{
  "head_dim": 64,
  "vocab_size": 29849,
  "positions": "rope",
  "rope_fraction": 1.0,
  "bias": "none",
  "init": "normal",
  "init_std_qkv": 0.0436,
  "weight_decay": 0.0,
  "warmup_steps": 149,
  "decay_shape": "linear",
  "seq_len": 1024,
  "dataset": "wikipedia_en"
}
Each number is 128 + 32 x the weight over its row's rms, rounded and kept within 0 to 255. Layers, rows and columns count from 0. Numbers have three digits each. The size before them is the row's rms in percent of the matrix's.

# layer 7 attention query, 256x160, rms 0.0437, rows 0-255, columns 80-119
073:155107098131187112137121096122151078134124145098126141168167104129082103104110156093119166120094065095165174122120180112
087:113124102093097141113096113130138187172150056121161133131092112124153112204132143141133111077103177142125167125127088135
101:137139125142090127133102067079130151152136074132184077092093076097137115150144122137102178072180108131195166163111145143
102:102103113066094097167063137133102136067123132100132124151104134116091127111152183163105126114098150150127134136054081039
098:121175114128065110066152160140156155090127112164144175144191155101187107149131115141179079127045125112158167106173105114
097:111162097172105122139122130135091214094135129161102142130104099089150127110120144074123050127126157134093100092145126101
106:128103124111059074175064144119202140096123143089115156115116165119118144211167109155095100119160199194162164165090124090
088:112145079124192103156121090080098138136115163099160112118109101127120110129134126167048098101133109105097123111086130148
103:079179152187142085154141108130139167146135132128138108118115064173100106110194119133073103170118157156131120139129103142
108:125113149113128134139121124145132126092117138141129105072158197143127100122181094129091129126146178137177149164076128125
108:107068129121176162115093156072157171109120156109135149115127166129141154138055139161199133146160154103095104092157140112
111:200124148171045105119117186187086142128124069116095137145150174151152155123097144138149095124077155159115116078140114087
098:094123168119046110139159082112136090127155118134145116116159136106117109126195088102059147119146108136165171145137117127
106:102144121093120154108111158109145065145122108145104127111135159173130094154213091168091073116180066138146105101123114125
086:154161141151118158129120223100120125092148089154072182154187122095176171043138104139180118099151092097110078121160119091
093:185127145143076111094104148136118132129107086171087137186097121141153125058176089081144134131114088156126082067156174146
098:180094124170087147132138148173129137143150127091220122066130129141107091184084167123207131105078153146149142142184121133
102:126105110120136154068145139199168146200122090151103193120096027145106118112149139175109133103097099117111133110153123097
095:153169122125138118129128114216132122075157098166055111133178158132156127119179140083087113155103155134076146109186158136
081:114136152095139104135130067151090097144118152155129076130115122132104168092150155154107098103144148130113109130130211153
102:121151141167158138149150138100100094152123137072149196107092156143199121162083103178205200139173196149123082119138092130
089:103157167139101198137187176129079145100108150076178198095118108126174140136082130155113146160138085132113085119142047113
089:149100154108064110087143110148112188129085134158204117104116157072082123089152112154170077118103128117164118151132124070
075:121159107134109067213104149090112178139141140163108088160161143114137110153074134131091152129101116122149142103102115127
094:092128145168156131148098120125109128160086127078168088132129096178102149071145092141131191149155140144100099126097125179
089:152108105114147132111168145192205153185101103119139155157114152157190144094099166097192147150094150164145112113200133110
097:114139129147164164128081157188105106089123104132020095083177189108201137154127071130094077119111124160079098167107145116
082:159121154142123105112111074150124107155146105141133132111185130123089154102137110105144166077212112117169183127155187133
086:120158075163137130168183159150098086173103115132113145156066151200168146119154120096167157113167182118072118110160147189
089:133117047143133135072157101111100176112069142167151103101101147135152132090170111112131078109199155104146147118136134119
098:159133149127113126136138130169087143081124110147133091120133092123115082119140125146115194139084135126083108136135090177
091:079106081099180136127176143125161146141150136156130165081155126119112085199139130141168099139133112117104181107105157110
072:134152165134116084093121126087133148115117106136142116087079106133151124161132145144099109112126118117143138135084146107
066:121143127100100111146138111132130145109108048125127152150136138103144191088129146119108143096149132117127176088104094099
092:142157166172102131137092138133115111115123073171124105137121154138136168064159104127101169114169165102096125114131084096
075:153161132085127119129166197138068144140107113110129168150142116145155186129110132063185096131088051170102070083136143160
089:086109112121108147149110127095134145082137190072082154157174083126085066131097156145186150128127107131174131140110140103
100:132172111183176116130135181114113073100107137094060178182117124172118108119108087148158125148108108134106074115201141161
087:109164099077117079169071113080130086099131095091156157123091084108123180146178151139074165090115079136104121161089159121
115:124196147126088104085146174168103131087121083148047180145138187175161160103164111098162130134073076119147108076168143099
117:158107127156083122114160177162155134144141130141105164125115121125178164113099172095192114174048097068102052120181127109
094:152178106120145113128172133137102110135136097143078148166093115096146163093141099119129079104113119129107122075152105146
122:100090169089182095144111078080156099163095170100175100085095153107029101165189101185098160121153178169164154129116121165
099:143153091127102135134118115163119184068161140136109124112171166146174114089125174061168144157104111155063055151111137123
104:169147185081068095145079206101094103112112122101098165152130137112120173093148128153152196126072092074122057154115124156
092:120174106086157139127142130184148125115119067146112106159102147128121143048144136096150140166121102077082098079127159139
108:118086100151141089147049108088115115129148134144142124100172161176130182191093118138179081188116148113142163137102168131
086:169098117101148161139084164096144136088151154095167151092057114123139188118082145161153158127156044060131091154137093134
082:102182123167108087144146145101081070174113077134121157102050190145076173123122114122099136142119183123169137133158101150
092:114091114138126155108067087123144137151128182156120102153133164121121138145172119152112097194112096112090087101110142175
111:145052138103125079165120089139134135106108111131198109140139145130124155130121141149141161120122110071093116129118139146
105:059157106113143121129157090171148093121116085184084109146100146117120128123157122061067143120141149155113122109075116123
082:137146147090134111143180154103137118165135129130090134149139101142179111072142087097108163088175123118224112117109195126
088:171101082102143157096143158141090157064150132190091153110129192171147144149146110156182095057144106090164174131168136178
100:120084053122171122118101085122137157157152138133021089147121044129177153091124138051158074117143116122101130128089126113
082:190091122096128073106097122197180128118138119152158128131150110124144095152136185110153083167111155124135173126104170110
099:138141080132123128124129160144077188151174125057140117126178126164145084112116053122175133158118132172046122104114132121
090:117133104119134126141133173112121110171125130080105178120084155156141121126111065142194146118154131116099112129185079148
093:150098165095121176098142131120131170031101158114069137096137117071194189118171149178121129127137113096115136190118108086
099:127163127147118168166134111111079145125130172050191139109167107116115154190105136111148166100136158173112118138077147148
108:076152114150134160158191155137062173135103101154111099129095148111091115160131153170091057160153120130121161156097132207
097:172115136165164136166138194152134154173092097106134125161115108141094121139102184122079197152152148183097101092079080214
109:156154092160172164164155128180094117139122142136162117139149145107170099131083125190130107172070167182125157141169099191
102:130085143153136093161050133137130153110156110142098107166084127108141095129098108103103063124134123155124118024068140140
091:103110155089093113173170176118080144104105127040176113105188093119132137149089086104119138129137099149090121072116097091
086:103113159136068145133172159130093134112137139089191099096179087095161115161138101084158137129148148101108108089107076084
081:088114178083107176121163142115129093153097148105160124161122058132099097145147095141162085144228144073156113125136080124
086:161073057218148080127118049123131185151117097129104135105108138149128081108098132090132149136079190143159159105079170167
076:094110151138139080152162106107172132157101210166085136161149208100107110135140092094107113134179118100107156105167128164
079:101141154098131144155121119198171070173133108190135184075121117125122109179120119183156156129130151139142169102116074141
084:124144082180089099138169095178135181158157082088160144083118162136142162131112170136127102130069145161098159151119156153
097:085192118138135145155086092180098120113091121120133138145145150120159086170152105106174129121108080153047105079161103108
111:123104141137138160098178097173118078090120101175083136137193045111123110065153107112110157095184082183131121168103142131
108:117133126112184158146074144150177081089124165140104132166124130090114142128193118132175116113115078119131140190127083100
103:111165186118099110130069098170118088157160131156055159137162150123119126169121105171141059126129117152061202144170061119
108:160065149098110138128081138137057100134128147097171134128121147150125142109137101151117139126142151126138116107100151174
111:155087091089148135082101062113125146153175170054124172082180142127152119079105134116135157142132061102129108133181113149
117:177164114125092065153167111073210138113142163113102163068080174135138155059165142116125124151138112055118126208179115123
093:145103124086128142072164133216098121182098152159166134194183110103148153119116097126133109174102103141162141106125124134
125:164131115100123144149129154087115103163075083105100116162104121142202088109164116146141144140161130116187086080102087161
128:129126194146171123114165123125160145135123145163170119173187127096121118110132125163182188136149151122207101131094106144
128:139117076128123127156143038115144093158129107101131118162137127149123072110114083135112168140164139093147098103144155148
093:095116201046074102114098199105080137114138130067110097122102108162189124158191140149152073193157063115077090125099082101
120:195158104185172173130144093151121085072101107164111147051119175086158108143144149096127127134142181165140075120178133169
119:131088099177112144129171120133162087120081114229082176135141108134193194126140130122148138061178141109155088107096143161
138:141114129147107197118108168141105128129130112139203116133157042147115171163143135131076173113102128128103126136170159144
126:088076073110074139150116099130110110116144069096138136162146108123135129108089129097113120057147112081139191121146141110
119:114129168161146110136056072078137145108158133120092088108155151151124103201187149078130078127144111073138132157137136130
141:101159172103099149141089077092136150097145153159111136115113147163175194116156085129164090111101066184116136109152142180
138:142114141141139155109121127141115128206150133078147166108129105131121085151119085165129105171142150123115132163122060122
122:125090129092189098181084126120134116122155105100170073154110146169123104112150161074111118110153147152164132113130147143
129:163170127192142133064112119164014122064144155086207115132148135092143069135167116161136107128121074104159167120106079148
138:189100082165150162121094140115103139158175139171150133182143063189122126105108168170111117185126136129064165123135101168
136:124101102127107091089153104139067077149150076148118166084171107152138161199119174113075111148111112141165167075165121097
134:101096138114158169110141093164171138085120103167132104115113164099101071136120095158163168162132133194136077174122107108
135:052119180171090102149194056172100090075086129148113094179132174168105144165111080147173143141094158127101159148153104134
111:145116121153149109095161082147132115133150144084175105083156166128164108125122124109135148147067132166125159169142097143
091:170119092173216113070166073131113163141168129097099103104150150122144146098133149119091131146036090159137138170162147172
077:120108099124138114126127090165141141143165088154134155155168104114071116131147089127146139133159124120094172077097120095
084:092110162185044109107160164075130104157079148140105099153146158157169148125117100129113092104105158092140085167192081100
105:118159143085117183093181107105120100173083166196160112149140095137098152151156123146104135100162105069106171182126133151
101:109155099128095102181170098158095168152156117105136116076139127085140147109116079119112151129089133149131225188125125132
100:091101171109079148148117101090092134082127103143139153115160113157187102116103157114140112084136165159054097150107134086
098:074099140075092139169173114104154075162159104114138175159103169114147081128106136121124157086141112127170134207122154113
098:158113124139158163137118113126132122140068078184112128146054202170169116134137099123090138152103136176087107103125112175
109:107172141142187091181127072126148110096202191139136133059073113137108131181117188168138146139097113098147152192138150137
113:163131124152119103123138160093150158152111134146058148099162159125133144111137145134094052147138115116108111118153070095
097:163140093146113097157093184131107167081119097124154118177119152147145146112074127099120119128076175126097164079162148140
112:121161098097103145139136041151152082122140146104143112046181145083096117097066126092111155111102192106137123211133140129
113:110204088193152099076119115171147145063113073103155106139177168092108077160129092125135112193147151155108187118160141136
113:140137122112128131137108088164142138161145157172178154109108115177098155146088186135109124110051177140101203119219158109
125:147081089129071112093130076135152153138107135173066139064190145081103136121083116077114141147143177128165123161113129107
119:155158108070069149128178138169146108124149135108133104123142046140122106208100147135148174126137133153139129149118089177
117:110196166135102063110036085179109080074130129173029065124097101121135169127128079124158121097125088157088159089161119120
097:150159144155142090139128147142128195126086161133167121164143174189184147162207137169125137163131157106104132114050168146
141:130150078169130178154127125169151127155112087092107111121153164155043138134147102120115120182101127152152088054106128125
112:110084125113182155156120091113123102108105149147066150161091156086072140103124097076116093103107123139206094075148156117
133:167137092070123118132126101099135128070087145087084149122149173126141156113155187157119101103132106124081103084129116140
120:109117138181162129055132108110119153113109061165173152175131070125122183110103081123161094145113144166150181087103117129
133:140125115122190154105110108132135104128075102153100179141136126152094132088065144137072172124149106129101094116135133077
128:150184144100167162171110153091097065094142139109062147123155144102116151195159073078091141183149125143132089064146154175
140:128133161080139115147116129174204118057100105127118125096106147055131119112120147157137133133173096098167117188173042155
122:128164116130097111086111098076187108127150125154121101139167159155167108173163106202150145089203143084130053158133174093
133:191178098114075066154082188096155137136125122070181144170096110107084114131149099134120159125140119115112169175076083129
134:169091159189127106170171117131125139173137099151104151114122113150120068119101112129127124059151188139103138143057113152
134:089127096116126102045118169139138123136181086094069102062160162151091120106154113123128155150152075097099140147156131112
125:106132172144130143152157137124118101158052143173145164132122140154064098150139094159160141143154154138165156146092157146
137:118049148113139151067126102064075135157128103151154134159145110145055132140150125122143108164130077103087088119094121152
079:143088182152133100167152159088045164109124123159104094157118116165143117123133091128127108178159179108128191095145092117
061:163129081149132124170160144091133081117126166156183107119138132122172139118165111124196131074165069125118128116154153116
069:122173105150137101183123093187138194154094130156095145179063162135117122154082136145059146095106139190146179137115117104
062:115131117120114146136114141134112142132140136093121069110144113140115120067205080117102141120140160131131113107118124098
079:113127192086078138081138173138112094125075140106154180134124086129142109135139094106168122149101075086159142189157170088
074:133162151085076142095082151180082102147120164133151132144138117140141167104133111131135113127153151110120126148156165075
073:120171157174181067095093102159132098110107105119151091110114150138124156120155100138153094111131143089114137145148109128
081:156114125101130109155143110174166119166101146138146149126067147103138102153110132152156119100114141161209159125157113192
077:174095152107090161155167181129081101152105195153122157133174085167096173135125153141109101092132109098134091116139159120
082:095121194124075137147145111099111121163127123142112192087142141115106159142139159152182107152130149075155088139138100071
083:137147083108143086176081091163144175089139121137108154147068124143106094093141106085135170149142146160140150101112181175
092:123150127133142103131180075193126144111119123182115134129128097113138108075151144133149068133140130179099126053212115092
073:096098145114096174153135136105075074169129105109113108125187094165111113160178122145114086129169136109147140083144159116
087:139124102118109084158095088096148149121126154147195168166107078094118100103120160126148176168045151143160178148116119160
079:173185062164188079149078106174172140124091120146139133207097158170113135068102162113109122142123146125107153093142143174
080:139106078179165113174125118088115128147153180139092166141130137134105137018129073135159111116138156105153155133147186137
092:107113152158088136119118191113105140121102155105089069145106154164191150134196113123115089111146077114189114118129177078
108:136113082138122128079142079111148137189131068142133134163126123176124101114123146113074097156035118139161186124138139234
103:094079115118162147083148075144110104156086121149145138095162153109112117157078140163123131096093228192098157137087112107
095:100050092049120136143214150122022151086131203086075108112126146116133132157168107142122063107140116088093120152117148082
125:141147127088121132159139065145168163110104142104131202185148132106108119132099112080096113119114172130183140174153134071
100:128146093141068170122172214173129119124136095126125169135159087100137082138073119076136165120165141151160136162151126133
117:105182119114125068103103145075094122122140141134148142167153154126162107106095149136099067131107035059102116125089101141
120:094124159139076098146100096113116075164174088124138075102117124086112103166141106110124106089138136153086135159129093150
118:109132093098057159097156151145115107131180110176069114149102138139119134098142138126148171149154086114133108140087137154
117:099118058108117153134175161095098156175130098128117066179094118057081162113153089088064125104119093154122133155123120123
118:147115124149164107132117130106168153122152095100087109167136117105123088120140124149175107081192137106160091131128091141
119:088172110107099135159148182122115186164145113113112106145174133126122091103151108132124116153145146139177166122163121129
121:112193159178157165156137133102158140105143149123095134118141160171127114143027177153127118173139119117137118153139080121
119:115120070101117081076111107147098078131164112165140165121153130111146075149114111136130060064125122163132126099148090112
116:125134100141171112127160113150134122084126154071153189102154139102137134093144090129180069141115180178094141128106117126
120:159146115128161145166197119183142105143146155120158178069164172150143072161135130118111135100071086103198089136111134143
068:132190049171158134128152130133127167151118144119105115151140092098094119118073135156102139163053151202148135155094113132
079:127092136152090151174219166105045119124171150097149106125177125145182179121109110136128137174189137127132172154168120081
069:138153098158153046123046117151159138100135121124123141136105154081134113127129108166139149086105142135092086148120118116
079:121099154130086156161200152155088098151140185125108141118161111104184173100156118167151073147152101161100118103147147098
070:130095128164118124131196151122104141100135196143116098163192122159160123070137129070149131102113147111188163099171106157
067:103052159153184148161106123133075130170088112129152136151093135182152108146120109093079147166206115139122136080120137166
088:079146134126152143177130133165164147127126147102094152101091143144124112148119102124139100173092169141109083115124105136
081:125166143116132122106197137166143164146152133083139145120107112111129138104070136139206048091040118164144119126180144099
069:131114093139119104167115111184142205182123169130136149160103110151083192055117147091142128155130120154101120089159133134
076:109074077153197167122080121150100167106165105096134158085088162137109108157072123165165079151153111110152136096122135146
078:134097085132164120116131109090113120119129109128171077093127137138169125163125188131137120114148157196159115110145116143
063:140086143119078156088135142100113118127152190105169135123093098124135142120143172190109110118192095149170148099179099079
063:120153081133167148105096135198147172114122123102098129140048133103147154104154147061134099112082075097124118131180132135
060:123124104148118101099186070136124197147198131179142139163133083175135090083130165084173088171124188150036126140131059120
079:100079090177159166058139131145107133107113108063136097105121176163141101155122096131123080159159120151123118139170176168
092:150123089131146108132160078102141123153129093156158122199167123136113135116107154173151177156088162125133175131147099144
096:164186145110156071162085183108097138123115103094113127178139204153186134170098046118133126138089150158101143144103064152
081:154178160129135125122127119158173080119111100168115104122123185148130119179123090128103098140143148132147138151098093165
100:128117182094138154083148203092101126157113101132137106062145142169175109146145088176158098135116129153123140114158096078
088:133179126066097145160139121107109081165154105122172115177122153074147123157111154120125142124071252144142116111120112120
088:108127194140060131106145086134139097123149103155092139120086080160134080150124179070154143141104111127143136102158107103
129:144055144080162165143174113077079130128102132164010124141145125096132095116120089157145104120179091080142119087148072103
128:211126083130158106071099116142157177133056104152089118146122080106190092144106111153143047134084171184148091077107072148
114:079124111110063170132129078114095157119079083079155099146110120179178084130137124164112108067139097138155158091101096129
130:063100155145131159114148119131176107174115121130143122111113082156178158104177120142194161066207103092089179159130155099
123:089100139071161179142122156120093189105175166142122101128173141124169115105093071179149092167106155105120119090110185127
121:177121143113139066148177085131080169143180086099113166096093142106150116117183138128142134082103076083131161106143186139
125:141111108086160171161108154148125155132094139138122161175163097179081114079129127153178194095109159102196112102152122105
126:168117100149128154108142157112171126137137166142142110104067105174087077105116104162147168125126139150112140108066145135
120:178122149132088120154154140081142113092162056129110121155170141148131150135130126170115092056060107145115081133120161113
125:136230144051127108148188141144122124123082161145110140112133120191151199173130143139097111093109169147096124158118170125
114:141148075090168163113126140102136080131140109093170192095084160071157134125090144181147106090161081111087150128137134085
108:085158078118152083094107145097127122105136158169097084112130183078170071146118135136164100159146130175162053124121085148
156:092195041148172114141112198155157140135151146115098107086121154171076151143172121095153082157196130164123087142157141192
123:094190062083179120132099165156130113082081168117105160152078182107137082128173068123154095158154128155105070152142083134
110:164083187152128161113135117131090141120095124138146118113152098139123147155095117164098150129055135072123186151105127129
084:114171112141106146120172181169108035137092093096131135092134088167090159146080134094137139122163122160098059133176154209
090:075184113120155097140158113119117138100148137173082153125112111140129060133090146108126117145187143203126087120140097135
071:147139158105158097112074215082087039097107159100194126112113156082137128115152092154118122165124122155103153139085081116
081:114177104150206107119213152120114172102121138113145162104112069124105109113109107135115106134130183189133139091129111144
068:121136077202061072081127121108114161155098128166094143131106187118180158088154138131076115128081157088168210118071145098
086:178100146073141164176095135134085076173149201103161111119186124134125195181149114092076144083048081111157187123145184088
091:152128166043139142129101171129123130105080138072139139191124089155181143131131112127154141095126059082099164102135149087
071:108109119157146145175178140174129123154125067116066141174146102135078112148098158144193134091119137077110041106171144187
074:116117133117153172161187109136106096151104113101111142096114078174061109159126138146132161108180142118128095162123104131
093:174070170131114146118138183095133126100111170103145096139166124119177148131166098191102149129110070063117152156111118078
080:147128112065177162069144133148191110098110222138129159207142090178079113113152130121139166135085116156115096084108107148
097:119117122085124143142218113127098106123138132102113169081111087163111109140061137124100168130137136167156116092124129151
091:121064162116114152196121141137114129126118140099142192138069143156108107135140089169098101132079131181131127070112091136
086:166177172129131163081129181155158164116113066174173148173114100194181137141103112134159171110122121110109161137155172133
084:162107146131104126143136093101130106167138160080149081108176135168132140113164097061130091156144105167117176107155173106
113:173086191192149122194069132106100152058124122147165127133109176162150162121133110125117107166054174144123166109127103138
077:145136122125049081102059172130095105132119117139188129146149141103128119144132126217071150137111098102175142090085113124
076:106109136149162150158093117163145164158155139105159130167152151158136188125125154126098086093058159111138152065173139117
075:165120160139141160195130118130123081122058122054197156125124086134076095154135099122103169109160071138109130163125146154
078:161125119155157116127115164131130096111146115078137147092178132123190091132131122129118148136139093147103165113147090115
078:120110150131101145142160151099148147162151161116160123141160136051116108143155105159111150122133202165143110094126097136
087:092103143105074170103145116150098181134160134095096131112147150096155156163092088115086068149124084131122121200193151138
076:156080149074099140149138134147141100148079110125104137112128128087060128140148142178152106129151173159060073052149052163
069:095094114187178142180102131150102155091062023190137108139128157104121101087146142122128108134175133109135145089059126167
077:119164106174141144123149063125113158155161137101112087162139104151117115116146102055112117154115060179148158131097170120
070:140137172161116053090108173132122135137137118149134144087095236116162170111093072135121127211070121098181066142133076185
081:143085084147144089086112193132087139125124104171146142122101143136199131193126107120115095162136098054135163137187128139
060:208116121139131107119170109168130102176130094122114074128095199172127110100087132137137160110122119096164086093184121092
210:098199103100185134082124187173196073119109136110143155119098091108099152121174114154182129096214091113145096151128183147
099:178133145154093150080127112184176093156143162163120123116137189110129076121156122131135100158130117090185144160114123167
109:130099109150110119117025175109081160122133150159157096103203174107104125119199101139077119226105140164111141128100104094
094:057181114122186128123222132153140122107134143129112144079073062091121120203092137146131105109163153171093124142105089126
098:207083142107096179160096113125129090135160133118184095151167143132076173104163153117105171119128144083110151158122166143
080:152127138163119122093121136117129087076165148148148121121128188080146056125124158129174128138150152141139069102078118188
102:172080147189116138146108125105133134143180095113090039142166168144148140114148181131124134137092133083127117117116170169
088:079187089197066045156133147113110165141151084123146121072082144126133120111087138130153109128134133109144090141080125146
097:114195104091180109082176173133151099116137172098116205112093052116109097169126102132153103132156140128118142129127096111
093:092172072157089094157138132118112154150156129095117092123066151167104133140062117095130114144081146178117099159116109147
089:191073140128158195098112120175097197118094157156115097132155168137169145128119161155159120107080145109143146144145138124
087:150074158126034109177060124094109129146114111114191111127171152131152198156140129129108091104089121056142168101110161073
096:185085198163117120159093107118135145123144108111166081143183141151135179112156148141157149117125123098119148095123142128
075:104099140108125153176082148072107153114204140057154106141117149112159097146137080079087134124144074157146151187140162115
087:191126136100161144099111109148143109116124154121136076160166178094161180074180143129106188113104091074081109155159158122
071:136169176076174123073191132109183091158107114177116128087106114149075127141150161152126126088186161108154089141064139141
096:075154128126168119095151155131173171135075144128084106105150097175112127135109122170161137105137102125162137159153113087
087:101122136083155154137068094129170100101093201168164155143103094124044154084184118093122119086113071118151140159154114120
095:107134139130104080085123108096130080124099099158130145102122096128152090142102122099098115133077134175151166108152064176
073:087103077170106130100193092167142132126128093094161160140089095162131113093111139143139211075102153123120172147136136072
082:169060088117093138159100071162113127121126126126120135094142154134095123156114163119124196160075109102118124129153128105
071:154154100143146148129144105121158139143163118125099080120175069144161152114156159138133143120138172054078157172148121077
090:174123095182154120115159170178161166146114130128074110127108140181118131134157147193152199187164135080042135158120089101
095:178144151052143137125124089140162039094082171111105176142109096171119124130095118094117144091104113174182156096155180117
079:085162120146136149110147133074145148151192141077077125078130098163177165088126122091133114110085113155094113136108096067
085:103179133096160177081131146115100093101136144170142155101127097098124116102138138152113119102173107182131133106081109086
075:135173097167139061164114133162126205153123145146131121111070171180107184132127168139155152162105158107169078146119124163
074:157115081114138111120099119166135092151166154115082090207124104167065105095108178142109148093087113144178137039220151134
071:189084153091062127111096128109141142160137122099100187103164113094169139160184135149083118131105115161142117134128146133
074:152134080196106143124182087133117132149128117130132143113105082149082137119086129131169158073147160137120110146076137157
080:155145144213110108195141161138099168151083052148129134093087148156192133156176079104151108124069171125115139104134143164
088:177104121111089108143098166114149121150148134090152134194145124163139110164117152197113135131086130086091150120182120156